Weights of a small GPT-style language model, trained from scratch on English Wikipedia.
Architecture: LayerNorm before each block, biases, tied embeddings.
Training: a variant of Muon for these matrices, 8508 steps.
Each number is 128 + 24 x the weight over its row's rms, rounded and kept within 0 to 255. Layers, rows and columns count from 0. Numbers have three digits each. The size before them is the row's rms in percent of the matrix's.

# layer 4 MLP down (transposed), 1280x320, rms 0.0331, rows 655-761, columns 128-191
098:156144110082117119127096114146146136133068092150123143105144139151150081147092128107151145112117132160134129152131128119152121131132103136137130126152103180109111094120152091128111142140088149
096:138144111174121177122098147079097105154173146101117137146112129111187128128098178109160119096121096115128090098119147147122142136129098150112143164127143112139151115133134157140124140147098144
101:156135127083158130146116138135103131130122163095147121125132102120109163127132117102093122156130133136202141128129097119091130169161137112121141123141160123156162118113111108143123131132157148
089:145094118149111137124076117108180100196167123159124143133155179139107129109138130147085140140149084145092090131148131142132133096123119120165128140161126111113125123140183116123126129113120100
097:120147157122140130127174119182141154151178110116153146150138123141085134118134106158153086142119120082143102144130164111102139120120131115063155133134141113153111073138107145169146131111173124
100:129081103127117132158086146080158135088096141139133135148129142137108115122129101165104124111091143077122092128102150093098150125177143111132101126143124152133132156133173145102123111096100128
102:140134125092151153147147123153104136129118119116128134077093154097115141140149129186157155099146089141117132188127121139078139143104097116097113142117080161148098132088086126107126124143155153
097:091123116104140133087119090131104145107140142099113127113117138131127146090110124150119155156109157139126142170110122147122195101127168111157127118145104127147181114154162103144099107143179134
081:097105162152134136131104154122142153150120098123131129129099105101142114117130111149114089125151136133089129109140084092173154109129116113118139117170177093143154131152083135076136096160117120
090:111115138136118119130181124147108164114121160124070146140096101059082124149135141162099154130121120183185136122142142149101196172099133063125124100095141097109095102145143141111151130120117131
093:123060141115122134134119102111152129173159143132108117169121113129084099114098123145094160143165126125164177115105123098127151113146100132164131148111153104151125124125082124129153179116115104
091:107160106149124188094120137161127158121170115130140117140140146093127145138112105190114099114170182180145147135125150136118126094107165110160096166103115135121131137096116096150119127129158120
113:144079117123148163113120114103187083175168134099139060135107117109143134169154164120132121141142123111114125125110132138144127107141092122138118130125083145105107117097139143097138147105100132
099:146118147124131100072120092160140134145135122169127113107118128151121124106137121113194124118139132121165117118129138163172143154115145181105109141118122135118145121131108162140096133153102114
088:101141130163107183141158086102180085139152149134149090127130135106111100137088107142129149175136129109143099120147117106155139125148124158131150153138135116135142098097093143140104166120128109
099:073126111107103170144130185103121139130125138150152105104180065136169114085108148123117139137103156142091133098105176131077126094103138106128130132081087112134125128092114154149174137121176167
093:105094127106150166125108115171136074160161084120117125086141100107118115113150136125114148134121117152121097122139148201113106120158107172122115123151125129174108119110120143127168143174169079
101:105084140141126127156119100145135144111152100098114103072139120105111096140139107119097140145137146075123119121164152118109121131096137081121146097121180121122115094154129109156097100146130150
111:127154108096108144157148141149118122111129131134104128147145138106142161166111117111122132104147138164126128111082101116115076136122115103101166138144095136159105148114144142161102147059135109
109:155164113135125125138134106127146160103161108162142104148138145152153104151112113106123095158112107132116112188111122094154167098104134125163126122162136122125116119128073094180111153121143154
099:112142072130098126160144141140128133100130134161128125128163096126134058127151155140148118135144155121111131113130109132166125175158156116103168097074155159133092156130131100145098099128152137
097:096114149123159137125130069083124155098121147143093117085163142156119127112120111155144146163122118158116160132148109109102153157137129156143115140164129129101095120118127106134094132134155094
103:116091145166121135092135134109159137133142159090108153180152120133115140137132137107156144146124105106150123150106126076143127126117118151124103088097143139152122148158115145109118072181135112
100:129122112146127102143117108088165117111102123089102114100078144142144085134118100116152130107141106162105127112135154159149130147146129116173120162142141107167104086150124093141132153160111109
109:154032096126155128107114133117104139102139131076090158135112139102119166177159132110136118080125131143114163127108145138145101103117147109142091099113134185102157119138118150143159133184102148
092:118147153130146133127163142116117113132087103109135118139123135124135124117114154128151099145159121159148127119150111142134080122092107160133112087062134098171110132172152108090120115070109102
103:124146141140111140110080131127114085091123141151143130099171134180075163144137105140156106130148133117155136140129162124122118147149131099121119151149130160092133120129162093137108090149116123
107:130104104139124107112190174148150170107094159139141138139111126151136114085112139088088186083119184127167123138132142176153105158125145125114088137094124155140135166162136166118102120138075151
097:127098123124136144136141130138121080127163117110142106112142167159143138105152150142128098094122135114153115138117113135173107094152150125115135119086103119138115130142168110130139168171165172
090:106115144136185171134134090073096107123140114166114107139082162156139099127111146115126149127099125137140116139122109147095118092074133139104126131169136143148141095139123145108123136157138118
096:100092150121090153135096138149131129139141142144162088107141116110129133158067098180155148189133156100113129083144138121138135102167169157163160098126123105102143131187130125127143114140117122
100:119114143118129112125166109085108135151131105124098148124121172098117121112159163121154115122101115146133138114103158113089131124127106160141106167109085140102123127137122153095148119071110118
102:132113123124123158120091134093077116147111132169112161118150147173140159080095153146139130135091144105151096141156117166132143122131169138098120126113143145127143153157147083147146117123131110
099:076111134133121136135126148162123158149095152099101090134128125136134136116130156093135114105096139167124133114121085131148107094178127114144095102137129123126156106137104114102100140157090148
114:148123096160102153098133134139145158112126097142118157135128154105142133119102102146086138151115156180112136094116123114121133093090150141159178119125129143102110121143106136138128167158130132
103:122140116130109088158139109127150148134095109145090136157141128132165127146071175165112101166073099081147118099160157122172086169125119135131107120133125109137174131104135131118159118176156173
098:113107156172124148147145133145174121072159156123090114148136101116109148134125106134118104127114140164114161123138138120141134080118101135120113163121100069130139137136145169135090137181087131
109:109143119125103110125141136138132137079122139123115100142114111121095140091127138143122119144151126121105137075138101109129132136146145088119111144117120114119100128129133172127123118156126159
104:139156139136116096119093126102132138140110149149097139134139141115139102113090163149149092139110159139085127094142138118122148151117109126113150127210144118170122157139118100118119119100131155
108:149091139140162150137106157126052137155115077113173120105125159082111117137087091132128113112119145131078125114141151139120154138151140170136151144121121112110145103163119131102131128092093107
114:169167136105136143073094125138145104176138174148115093145107109148132139116088124098128130139144125153137109121140143135125138131121113128134177151126126132092144138072157131146110100139144093
096:139145076156146170128116075158121124127092132137148112118128153114145096139147118105103115116130140118140140150099116131123132135130132182129106167121120102093114134109117109142132164123139093
103:096181139107123090117124142152107134128085133132142161116121134127140161112083117115104142128101116099121121119143145080134133073128145151154143109121136197139088134116111166145120130138129136
105:116183126161107123122091145170147194118120109168126124122144155163114105163111145090128093141129154149135102071142145083128092090160133176102165098127144119159121134144125108161091132111101102
099:117079157124150102144129102154128119134137126139138152136147128149092163174139090148139100126117139137144126147129146157127124094076136153140163130144093158177107120132107129125150112101123139
097:126139158115147108125131107168122142136097099174121125085146090143120122120127125107098133144114102161118091117132102144137109169116144154161142110115162127111128122116114123107143134140142121
111:118109127123135110139109099132129100161144126124078095122113127113123131104121182123162132170175136119113118124134087132113173097177132151144103093094170092118136088087179152102104174170131135
094:154155155146127104144169111117108116141111129095146115100140117097110133114129177137089148153123118095148121136155152142109090168102123121141131121134106135136091135098119057151105102093090098
092:110135137097089144128130102146120152096138126105151123120152117170136158126142130151094097127142084119103130129144179148074133120103113168119108089162140096140125132141123153112111139120070128
093:106147122127116155110130152139100137143133124130104112121109179102152118149114132135155169115145101109157106115118129143146123111117153106200113116135131141135106145171106097152153145133103109
106:129136110126103088152166170122158152109121116129115148129130121154084148117145113175130158134155138159147118125141144118112173143099117187158139141143093102135074128075162090162101136116134100
094:140131127116138162083154153147110129103162096149107101098111119079120118128102120137162116130144131160153105122126114175097118090139143089137160140123135136129128154095100114154129139094127147
093:140139122080149129105108095096120101116142127100124149133125091169167156152138130137169132086104103107109097164127145169109120135108121138130054101141163128116131177169089144095130137118103111
106:148185108157122111104113129135127119136140110183122100125116121133151129089160149112097110175106097121172111137121132116127103114099107174070117095141137134126074156118049132137105087112124100
094:099122173117113117100106087154117133134125098114108153143092093158134110122113192136104147126134132148145165128111128147144124137099105093112111121130132093092145141130134125125184137093095129
096:117134165084129158113163164154099095133143144135127172103109117116122115124141154112088130126108152148126172141080104161134126126151160151151143146112150132139121098087141107125158158087140128
090:131119155092139069133152119132112109093097108147163156174130113139124127155134127113143136148107155091101100126131158128169138102083149122139148156136148144162117112092121107170138136130146140
104:117115094127128123141154112164168125150099142088153151132106141124157132163093122099025125166100171092121155158126131143088156154126145157122126101114135164139086116113130164113145166140097151
090:109131123119178175144116155077120128155181099111094134114132120117143139146128137152120145127135112143124096172159124162102163083143162115130133148161117108112141157107123169170109098137130114
093:160117103109125096141109095133159109147142133131141152119102085137149106129171134092189102072110186143131126150107115121139120139130100152109174169086131125114116098136142153102187140114126107
092:117130103125121203144130140132101148129146082129108155124113100148120161126121124083111114141148090168080145165133127140131118150111106140126151157160104172131112142104090122149139145142099112
102:125141129156079127124108132127061147108122111100146160127171158107133104119135146105091130100155181131109151127119144117176147105112161179084095122104097121155131143113134150118141065147114115
091:191126152109136153088120156143168106160108107134152131100194088153130117126129139140151114111099116125144131117139162109105120112143087176136129127116198126130115135133158128134123116096121119
103:172092131097113116132144165112133146117117097162177124119132081140126084146139119146141111106159181154117105090132122118126130115141129151128139134148116143079097100106165125117126114151149147
092:136129116118089136107162150141112115167155117152115104066120104151109095104145157160123134142137110113126092132105116120154111184138157136169119144123098140126114123142129103132134098105133134
094:151130093145105134133096135165127122080113120146105106151116151127114145106146139126131142087128193122120169161110100158172118113146117128170139118066099155145131114131117170128140121152102125
086:149142096163117110159117153135101123159154148135155105114104069151129120141137144158128127134097126126133156133114146115154109131139146115121102097104107123115104131121119115131154118194131125
119:117108130091108099160142123154141133113137186115141135150081112122134132077112160105138146167084111121170073127136096132159150134120120144141132122150121122129138113136141135118179158133118099
104:116134107118141108175176116135168154142106099099094126098076160132130125185162113156151125123151147098136142157131158142111195144135101113139125112158110111138177142097143096139129091179131105
101:103129107168132120150152135168095128117154095147135143098154128120114130085147111115154142082092115161126094160113139133097111126120107125128111098102116119126104130152100154126134143142080155
095:128151108127175110139121153116146105153161129164120114095152118115101163139136128124133177151131095148121110134092105131102120138103125134119094106147145129148114133137115184139145163100089136
099:151124116148136135093152115181156137138128151086161117142148170143136127155150133134136153164152103157163109165163160156151104130153139120131126131123112100156106097139141177134103124123115145
102:100141103122154097130079090117108144122112132107141100117135097171156184109142099151093114107133108140202099085136115123129102155089094146079134115124135151122146101159158136142134131160096147
112:152153127130102122138132084077119148103111113095139092127150183163124146136099136155142127137136109136108119138117144046135142159110154094157188161102076144150153127134123136140110126163158107
095:133140139157100137127127075141136118106131151126128150125132159151100093156124142154120123135146136093129128139150143117130144139150093128117087194140123156090170116172125162120162110100129146
099:089095172125131132126142141113163118127106140093142119131139115126109129097135119140135092134074156110129151114131174105149110112135116133120189112095100157167144171155106100135130105166115142
106:123095135134096160163133155119142121125123145138158097133192124101162132096086157159152152155118113198144119135128131129163130152145120126163156088134118111161115112140178101137175084142113107
116:119117108122067127081119128122120124121109095125113167159148139106085110160126127083117122123122162155154133177137126160148100118145092118117119148151126152120175126169136104140135082124155119
101:099124190180074112127131136133116155086093097105105143125137155126152144157090119133127153135088143104142137162190101078142138111135104109096176112158133117141101121124121154114154149126117076
093:109071133061141141162125145127101152128165120106126161170087116100133156092118104119150135135162107136138158104078107125139160112135128140159110172151108122142136105116089130153109132108131134
102:106137130170155139134116098142162142125126092125138176119107122146154163132126148157130138127093159154109122168153148133181116142100140119142110170150103135143132113134111090170125119157100119
097:102109123102134145112125166112101112132139103154081091111083126122163081118110131135147137086134082144124127142151117146147140138094114142121137137114118122144129150109107116147131150095133096
096:112131144145106108100098099148113109162104146120160105170144132167102165109122153129165101163076108092141114130124149142098156108102130147135075118151165088161139121096127106073138107097169139
108:129186139122111134102152117132130149142106110171129078124117149133127167142129149102148150133054132173120143106120134143135128122126142172078136103107146097088073096139130131123146123105133107
102:155130152097160140143133111150114170097090139153145162167130143095170164157145133125168157113119173112164170135177149071130138149192112105104116155089132134133162127113108151144106121138102129
096:146096132106147159117163136132112131135154149126098086134152113081143106122143121146182132112114126142112115151138063160148079102115135108092163156144128117145137125125124111171116121099120101
104:114117115162093107135165078078148152117121127122125124150158144116100129119120143131180119146135108122153111098120080161140155145148147137126134143099120131140098083120162131168124116138136093
092:096133106131114077118115111149135123122102112113136138141141183126178115144109136132166096088080131103096111096136105092118120095139148144147110131099118134140058113154143101151147117157156124
091:152115144114141168129084149100130143127122111144104117127138130128116108089107125159119099074170145177125160148150098111138125112104175119090146146105150187160145161130105123132113113130136131
098:119149109140151116157131157156107150057111116102155157159107097123119169116149142120080136140150108137127141129153115113137105128103140146143173123136076161165100127120149100133148178162136120
106:142117119152135190099113132137129095134128153119118089133129149119139163095140127178110123124140099130124125177134115146088144150110119106085103110144133081172106114089124132146144154068133146
095:130153086108132118137133135068152129128077155127096140136124111129129132130137152077171126151161095122143168161135115122138150128093107169127162112129164160135174184145093149151111118135157132
098:104116091087110131166147122182127096161128088103121125115136109164175118061126107119140132121159084140118102071126124134085113137121107126124139142098194151121121150159127102190137109176111094
091:124105086128095084121109130105165120137123108165134122148119136158136120147112131120145112151098126087177143152086095106134148113129102120100113144115123152116165184173146115148131128133109142
113:136144129090105101122156098089177087126183111089147108121142158141093115125116124163173072118147116125110122116124131099122103114103120134169116163142141156101132110116181111173141138104104159
112:150125073102106128162107137095132109126111142134103168080114165141116129145132117110176117106145148152145090107152094093126111096167127132118098076121117182111126134160136130106106169116138132
100:163166103146129174156127110127114167138128124127150158116122125155104108186131122152128143142141103101093141105176101127102117095129137144107144155097101138133111096113104115132097101132123112
095:122113120133176154091120064117112121136139087099132149169164145147124105119125093101170122127126131092129106135111140142132142107172174116145156142129119127108137127141138157113125158133118107
100:144143139157151058127139155138131117095103109115137119111153126115148146126121132179157128148131129138132134157146127115132165102139092119132157129132112136098135121139080147158120113155113097
099:138159118115120128086137161125101150102109133132070134139113128122113098091110154135099156137114145155125081117119166128129094132124097095161157088107169128098161115159123117099160121135142146
103:134135139080120163127149161185169124131110136109093164127110131123114116121092161175148115124123113122168073100118121118151122163125133139090139135080134139099120143127113143149123155158106152
097:164123110110135134130122146159110144113110143136214106125142133114128127128115121106088074147120168115123141141082105107098127105090166106170142126135113132099102138116151167134151142135155101
100:145130147116087120140152128115120161145098132084178153147132119155105162154137133121025115108121127097156142143128144111130129115120150164119140096150136159121120122144125150116133179127137121
102:128126166111142124090138143169104130141142124141108157106131108156104111106100132130099118109137112143178122132099130132164147138158136162089093133146155149137124125170136087140160136125083110
092:141078104123144107126157095119118119101156175164128076160089087130142120101143131116165141132160145134167134130112150111114132164125109104113122135103133137124143114114125150174158110111087123
100:142127136094125126149164101137110152099131092145138177089082096147100167156114099143122145095084102138099132101144188144115151127090139122101123083119118106136143119089148112106123143143135084
096:127140150187088111143145146109110129156144149134138123122105105094091165103134134117110133133126179108129100100129068127186075151122122123133104147180190142149137110127144127110120102089133150
# layer 4 MLP up, 1280x320, rms 0.138, rows 656-762, columns 128-191
097:135125115142111125122088175126106119107114134067127097110144120098107087111164085153123137084177128143137130137158094123122148114128144097142117097146128120104125116115136167162138115098193156
097:165139135107077113132138123149129155168126118103083119117136158091141094101131157088154151136140140170109142137097146131125109146140112120107109142103160111158144132162105100098116132159120184
097:121111151160142148154070151116142118135132143157131123123096147136130117139110153136121126098100152133107129139138154132120142138150074116103094135113110126136187150153145149141155136100145168
087:144138149105162148129112146116094112156098123091138118100142153136152141117131120115095124136126152111079116134088124152140066117129091169180107149140113114162158122091136148141127164138148124
104:121129063119153121132104170096124136087123164130120131085132169129117119136114142108128124115112124127122169116124169143087089104078114086107169158143128134108137098169133158143145135167120127
101:130113164148121150143109125149085096150116170095092142158158128119113126143108152122155137118117202165099145152115146147146146104144086126144111132150154119114131105125161154093115133113133144
102:174136137137150093103165141103124132129120106119168139136110125135166085162078095121168161138087105145117121165060159120123126142134128152146083138177141150145119117090144175123100140120122135
093:126084084140131109127138146115099128154116146171115129150171124165124184154166133120121085111134115189060133160114122145149141111111147105119160140141080124129143129159120169106095155121114112
099:129142119133130141140135075119137116133108094091138144132166120135172090146171078116165125137105153069121141133096124091132080152108181102151139088104150164148101092149170146107115107105149127
095:113100118136112175124114166098163156116125127076117120087124153133096100101157086152117132118148123123110133115158118116144126131107136140170102135150133133111139121143134140152136132116135147
084:112154141096093118117103145151130124124111133176122155147119103119092164091155121135123168119165157150121146126131121136149129125128114122107158129156139122093123166165148139124130150161125143
111:084139145155173144132124123102141113114125141085136158149114129169113125135126181081118117121150148102128114137099131128183146156109089112121119145132111127157136141142144137132147100169107128
088:154132118126147112136147149105102138149145151124128114074107158087178122154130137163130144135084191117097109136165150104133119083132124094207106125123113128145082108127107104105129136138135127
092:085123142140131110102109139140135103095177147151082143135142156146145127119152096138200161149104143144098134134103090135097113129119136124184166181160125112134153109105141154127091128123133092
098:129092144137107109114091130116160089134143120108109091122107108133131133151135134131184131121105144130142129186125110155107122160174114114140129123082136127110120068129148148144159160090118098
100:102141122125101152124091111107113111131110209073137117155147179150135082169137099120090125119141088136143135146100151156127172132132147075118095157113084094121145110146122105129114099116105144
098:124130118117127163143104128105132109138172131134067115115158125135128090136112136126138107137104112148163167112136098184169124154120070119122130104132144149174104137144152148175144104140120105
108:085147113119127146147084154157128159154143073126135131115125114156165108106102139158113114104130133135131136089127143183109089105079129147179150145118102165129168116144098131090156106114117112
100:139150113165168112134126090125130136117140100122143125135119167150139111141145120121150111156107097142145121122131140119137115180118118141105136117097123105166169119099106157144104145153091116
116:131098151145138110172124129091128127100158139112166092082131165123118147137126144109176126151112098145152124102094128135124110169142125125111179101086129167117146139112139111144111106117148146
097:152125124159093166088136172118093068157137112141140124096190175112137168161126162151140111122059131137125148123153138104167151124109146107092108118144123109158111124131142168151145131105157113
098:151155102173140127124103117130180120132105126127165120120106094115135117121152081151123150173143130156184095128140158131124089113096167147160158146145164141097097135133163167125124075113134122
082:135141110135121157141096143111089092150132129158181153147143118132153155095106138114130170125150124113105145127118083147114126125083124133120127135119149105171115124109102098164072136132196191
107:112116142120125125102096139123115120116099134140129110116122143104127129160153150122130140150074143157076135099123128151169119109161144089159133146124090111131108147149092148175136090115148172
092:144102126138147094075144111064142134140141131131104117110079091164113176128122160155138125117152131165085110119102098125085110141148133136162133152109080151094158140125128169127140134116098121
101:144155104164147154175113163110128099133151140109124149102142154116103134124130151125102141141144164194163103143110112143113126139144124119150147142117114106134099152114118131129110101109163157
109:089118111124145128134139146143076150115116106144127092114152150074092122157159096154147181144164096137118128117175146144116120153118122114146154147138102121097120149117146119145104153125153167
102:096176114100149151094136174141111160109109064102072100148159155110142140153149189116118120114166139169118099161103124090152128131140114168158108144144150096124146133119103131139140075161133089
086:143124121153161148148126108099117159142083099130115113116155130088137143132131117120140184143152142102134103185125151156154156136145173107137130107149164146118089125139162137101105169190121140
093:121154178119120112113113126084120138141122154108123122141135158102132151152136122115124113175155092135118171107154146130113146204112139148132139125164101130129127170150153127108118114147067089
104:121130134105127156115138132105122125140100137123148112102109102147168129100148113161097110110098111119106138099155116144134169119118096129133160116129107115156139142127098102156130142177111141
102:139091092183135120076155142153133186104118088154126159139147154099078127169119192145116155117141125110112146131085142094115094143139126165133108141136111119083150142164132193145127129100122114
100:123145136150108080128132091133131105132060141097127140132077095132132103149131134148146106121124149160118132141109108110098089132116141144115096120133111156186157142137175117126115130166097142
103:165103117118095087107151108152130115140171149115135131082150145134116171115141170131099130113111129094169147178168153143128156146141073134149121146108143107096126124130123109098138158145109102
095:140112111087121122109094156100165145145136105130103160130119147074092145145103112150158180104179145107127125148126108106144087127127113127102119146146127119133136146107141122128087153107139129
102:135094156109123136091095164131099146165101107056103108109138139087130142119140108133101024158144140128102108162139143143145154111139119105143138150118110133176156155101162131135121124131136146
099:153162122111082138186108167131123137121157120108150134143126167114115137138110136107111126159139117113124141115114089170109130096179145119177099143114149157117134097161128131091092121133124108
098:156135179135119134149108130149151164132108101108130115106156181133077147132104117150135162116122152124088131110112111117137112117123115108123192145134066119138154140127127114167095145104114171
103:136126145119127109117062134104135165131104076138118156137135107089129136096118116100183108103118118159109116126140175130147146115182125137115132122115107081177141124165143133130135078135113126
114:143220174176156166157089137113112082127144130135109081122103135157146128112114129165110135115140127105119154144133115122129138128143093082154143133116134147141114178107087130125131071172120126
102:097135131076141094140085158118143130140156160119103112121178172120175103171180159175113132150092145120106127079110158125149156149152125081108152136095123122123125175137134091152117107126135153
105:156125141127139159119138166156141066140142151139144156115173137117111148125126124163154155149154071138135144121086116092154159105141097108104128165132122112119154113160151087155143112123106121
096:160091109161120129119111069124150098171144088156129103180095132120135160140123103102150136108122133142136106108105100169120124128187091117148140158110118103111125107103129125131186140119121134
105:122117161119130149126173133133144101115115162146143096128129134091117142179107114121090093106078126149106131126142111086079151116094122156122140111138104166128133148169120097124129140159140152
100:119101084098133109180140149096090108095099123108110114133150102096148138144173138126164112141160109128143123149167141124089170075117118152117156119152100130146119144139128138179161121158135094
123:110062119112131082161152147125120078176141089132127188101152121093112103111104163138155121148094139139125110096155122117077170113142133108154138101106159120125116098133124168073146121100111093
093:124144172121157140118118123102161121132126108111111130084125124102150124107128116150148164106109149092135109120141128113129141115135120094147129131119164109139108120125161117105121103132150134
091:146112116123144109136116138105106143141098099126121119178134117099102108117157147126117123107130159112132170079119090146090082166130115146110106144129101126128101154127098153138146121121149150
101:125144147090112161116151118162094100138105119120127099089124139153110081169102116158189104131113152100093124118138119091157139133113137163186150132160119105129154098092114141096112131153137187
104:146121122152128084114163161107107115128148142136106131113141123139180101136125092092165151112119157143133125118168157082134097137121109122139137138103119132153134137142120121127127095132082132
104:144156141116201152137077132119129178192184119091085148183128146084135176126140099120145103152123109126173130108127096128133160088142167128095130139102120095138121114132106141126111097147146147
109:138148174090135123121086110141152113130125128151097142096136148155147119150162182110156138120144106125125136145121124153168110181096102124174103121159133134102097088179151141150104120161136114
105:103158156106158106122126104109199121151142182104114168136136116097128110140133080091117104119139133159060130149144094081132144106136132083121117132123140125132130146145103113116136133132155143
095:132129165118171108117128090094126138160135108153156093111126113112101171122132127116125098154193107133114137163116149122153094115111144142122122149139151176122136159155147084137129133121098067
099:114113129064109100137095101147080137150167106176098145133134153126134130127133113118133128139128134060147139123079104159112157128144134129134133153134100104159115140147148113117121119101157122
097:090155127141159153104123157153125121096204113086125115082130072147114154125097142142137121094086098163147134091090111124110095112140149120149122137132099122116121098137117111143149137114154123
104:112126128118096105138137128118084155134104118116101135061135118116151083111187103144109119144121111141135086130147158141123094122159085157117125085116149124095145130119114089117144135147112156
085:174087112080121143113120129107111134133157113112135113143117130119136123150163140108160113143118134139120109158108140122076111143126152155104164119129146155110137143148155185180129105113144140
087:124139159139146145135176075112099095102088124152110130165056158110140141137115112169199150169119120106089128139164152088131137125110164126119170122095093137130153112129116112125158090121138113
091:116141165141148103136167141143145160164132176150113152145146121102091177115127104111168102124160144149104100132104113168123152176099146126162094152134149172096159114099102114137103127106127152
101:130115126172137128100166147141143092168173112110129157140132119158091149189142116168131187103096125143124115121083139116130108113112147108153127112167133127104116126167145147138121159130090137
083:060174140078128159120158126095117159089131088109137150164084147101126112126125127146157132143161169098102135176138074131114123149134101075132165104105084197127103132131099107154144121157097162
112:131112109152117162121108105106104125138125121143091104141165105147117096140134142114121140137130162122128157113161099126107118108146122083163146119159123140119177113099090113147139143089145102
096:111139160121121093091106140120102114093160120162129133114143157102166125134144115074145110137134160143113112162163145115100084144105104091143131124167156144121125130115115138138131119099139139
097:121120128136140145134164124147128132114146166090105132145111123123091099107097114135115131129107113172130160131150160153119135151129104105128133098132137113149141162142116117101103111130114123
087:109134138116107139154140171146124133134135143149120131153097132126165123107134153145092104082114126136121120125088153142087151134163108126139139131113122116162091091103167149113145183128153138
121:107124123114129100150112154090183104113094119134137091121135133176113126122098171113101144091142072116143118133131178166111101113138107138137073117149131148149141100145142123113148152133119132
109:151107157114158096216109121137095154152151157087114079091153083131176150130137150141114132127126101143154121105098133088136129169153132088117092152153149113143148122113148110128164094127111106
103:170137110149097139136116133062165094139138129150152154098117113122140142137171139174133124110110113133116126121118104101159126134104113140160136114127144161136096124165136108154173144165121122
086:139118141090143115097115163118129121118120084139124107141158118141154097111160126124101090134129130099106134101124143158130105144140086114102153128138106151143148114126175104130122117120157197
100:148066148115167145123103157130145107154125104107147142147115130131102137123123122121123146122196126135136139167095143156173049123093060126140106127128145143103117106143107138109169096142072101
106:102119135139115176133116097140133131125073072168145133143147158127177169082153181112129169118166140098115138138108131146141103158131110083134119136155085135159134120142089144115131100143125157
105:113183120108113150132133080084094193125115093107131132160163156130151144075103109191152146137167095137152140142106095080110114155133124166135152136124147179132147145135105129101109129146126116
100:072104100141117101130164106108114117136115142110148128147105115120089148131092106136112147124153109141138130121126184138117177144119154118125081132170125113097110147116122169138122108103147141
099:171094116133142148150106127135110139133117128130156110175162103163130116136135085107110107106148104152131148145150101117154135159156132087174146111140119167163141145145147082115164099117129114
097:117116105100155175076082144177137118192105137115137125095101139095144142119082130124157126125173153134089135095112114143099095129131127152118144153135141087140142114148136090125085153112145145
108:122163127120139091111146133125109154161149134116077131157108098138140122124131127158177155156091112143186148139133190104156121131121123126098120088131131131109149134084150146113131105163128130
102:116131110112110160124139142154130150137127128104149109149162096132111122076145090136104104155171131128140108087142153122151142120131122132120084112139110115120166115129128093137149147165122170
085:080131151142092073119075134141081143109178154130127174164159142105128100153152128077114123155134096122107143084124113158127168108146097075082118165131124100138161149102109141168119137106145116
107:133132141155124127115133094117102137084127114112128124136127140107155126132119151153150105074167128132126128158116146117138107101144151162132125147141130126162169124202127089153092141156133168
097:134103118121169136123103135139112136145127161125125146160086155127130136119167095120079098166154118139151135171136118102081150113128151126119174167138113116122095102140150106104131158124131162
096:115101104152139119096137131153171133136185096091117127178128161142124120154168118157128100079160102101155157073105101138149115120122135109103135122129143106142136133154152127136142085100125131
102:143121092175142112158130158113119159095169133108090139102151140156133129196133115109127158137154127127153106154116159143127109109140145140179130071115118148118121139139142142094138115120164121
090:138153175112114110132092127117148097127109106137132119090119135169050125101132136102154118091167159134089161133096118125096129171097172155172114162137098115142148138102134148141138137097094157
101:137164124088126127127113148089132162143143165133162124123121141095163141112164106115107144165121146093126120121103123129125126139096133153146106156154111123177119085134136137144115123097073166
107:145110142154129116157088097151117108195125096133156125137111115114156096143078132145134138135126121110128134168094103139150146104144132112102070102105118145155133137135125150100101130122122160
102:124172147127095133168097138116132111168126165134134186137115153115083151125157129115119159147108146126123118127158131097102113110138121113147178101130148121123145114097125142133135139122096164
109:152100130124081145142106081120132093157106176112137149131154122098157143162122108148138131126134146151133119105160132119114171145131151129118116097147104101143105181111146106158170112128111156
086:117166125143117113137152120133140118137098135131116119131156117108144094089179152105139099147152108153160069117131127089181168136138110058108123146142164100168100177132121129125162130105099124
099:149111171103108121144077103141147099111118135160136093157161128101158121127133126142128139141112114092148121119119116158106094159132127147088153126142109165146150151090131080083165145147105126
097:116131153134136130144117151131137099164117147136074159133173085112149150100143127137180151134133173094142134136087125138146158120113153111159097142131117138094179100159136111090159112160173104
105:103170101115192136142137131137093163138153173137114124143170174101123145114166092145120117102093118118134134136121106105117131066120123156136134138138128113138167095106127060122136080130126160
095:125106134090123150143078108138158134152138126147098130153100154148146162155141107076135139116142141123121143107157127111116119160146139103126141126147142164141145186111125162141125138076131084
122:120124126099126134091140139142124136143139168118133100193139194154151150111089164151135100162122133137118128139112166110106153141130152143140107125086104119106137131096129092081099099123182126
110:105100097137160121128168082087148100178127138141112149152125101145131140144146124087149158152132143092123093118044119164149110155141130123143072147134122173125092093129163100163106134117151124
085:197154174091142086091164157101122157111129129121111119122129170097136133127141137124114134130106087110091086097144089172138133116137103121129102171162094143159118140147136140105144163114141114
101:158143117130175147116171107118119152163102143117113106177132100140143109120127115136107113142158096136128139146061091113097142094131116108122129148079171068100177118112187100078153145135102136
102:134104113159121112135223094159140086090173166176157084142162099147107132144164108141143132135141120104131131138120131114125117140144121137122195098099070113128159145122142093123113164145134113
109:148119136168129109127115117121106135101141186142153127141153102120161109169173107173134152140113130111084113111106141147110115067155144107124125070114144149107113143131124110138193145133153139
104:181116158137119123159170116100129120127119171138125119155133103132150157141127088104139118151137126113109146100136179113101062163146103160115100141081111167112133109138140118164148157128175119
102:132096116155159092163138160148125133130114127095141127161166063134157159167148099154137090171134143124126126158142130141100138127104132127141115087110158096143111107128148139122138129116124154
102:107089148113128085112115132160118093146092101124138130097120155100093109102159114116074143101195106136145123145120096180159108125092143155112113142102135131111111118127120133100149167116076151
101:188142135117118084087119109135152114160109103152073129128145098150151108148113086082142127140141186110105139123091129122111125165159122117100147119076141116138147128143186164088115112125122103
106:080108129140160117151149185098133156157134113094132101134101095175132172104097178168130120100138115139103120156129152153144113122109124130141149143125128158113158129141134157108158124140138071
096:098153099107111162137121136109120095144111125132112113120111147114147126090147130192134118113113168108109116120104105132128136134111127158134116122138126147099124123152142101106187090121129082
093:147103109112131160096106140109146140123162118129138162090188116101134140178114189169113108116107099134141128139073167137113125111103115129143141138179098142117114136072090122141148137118137185
094:098142154135141114141139130130093122158109153107072155119145136115103146127139135137123136109122125163111176143092153152187134102090149120160165160086121121098142096117179104122133139151177139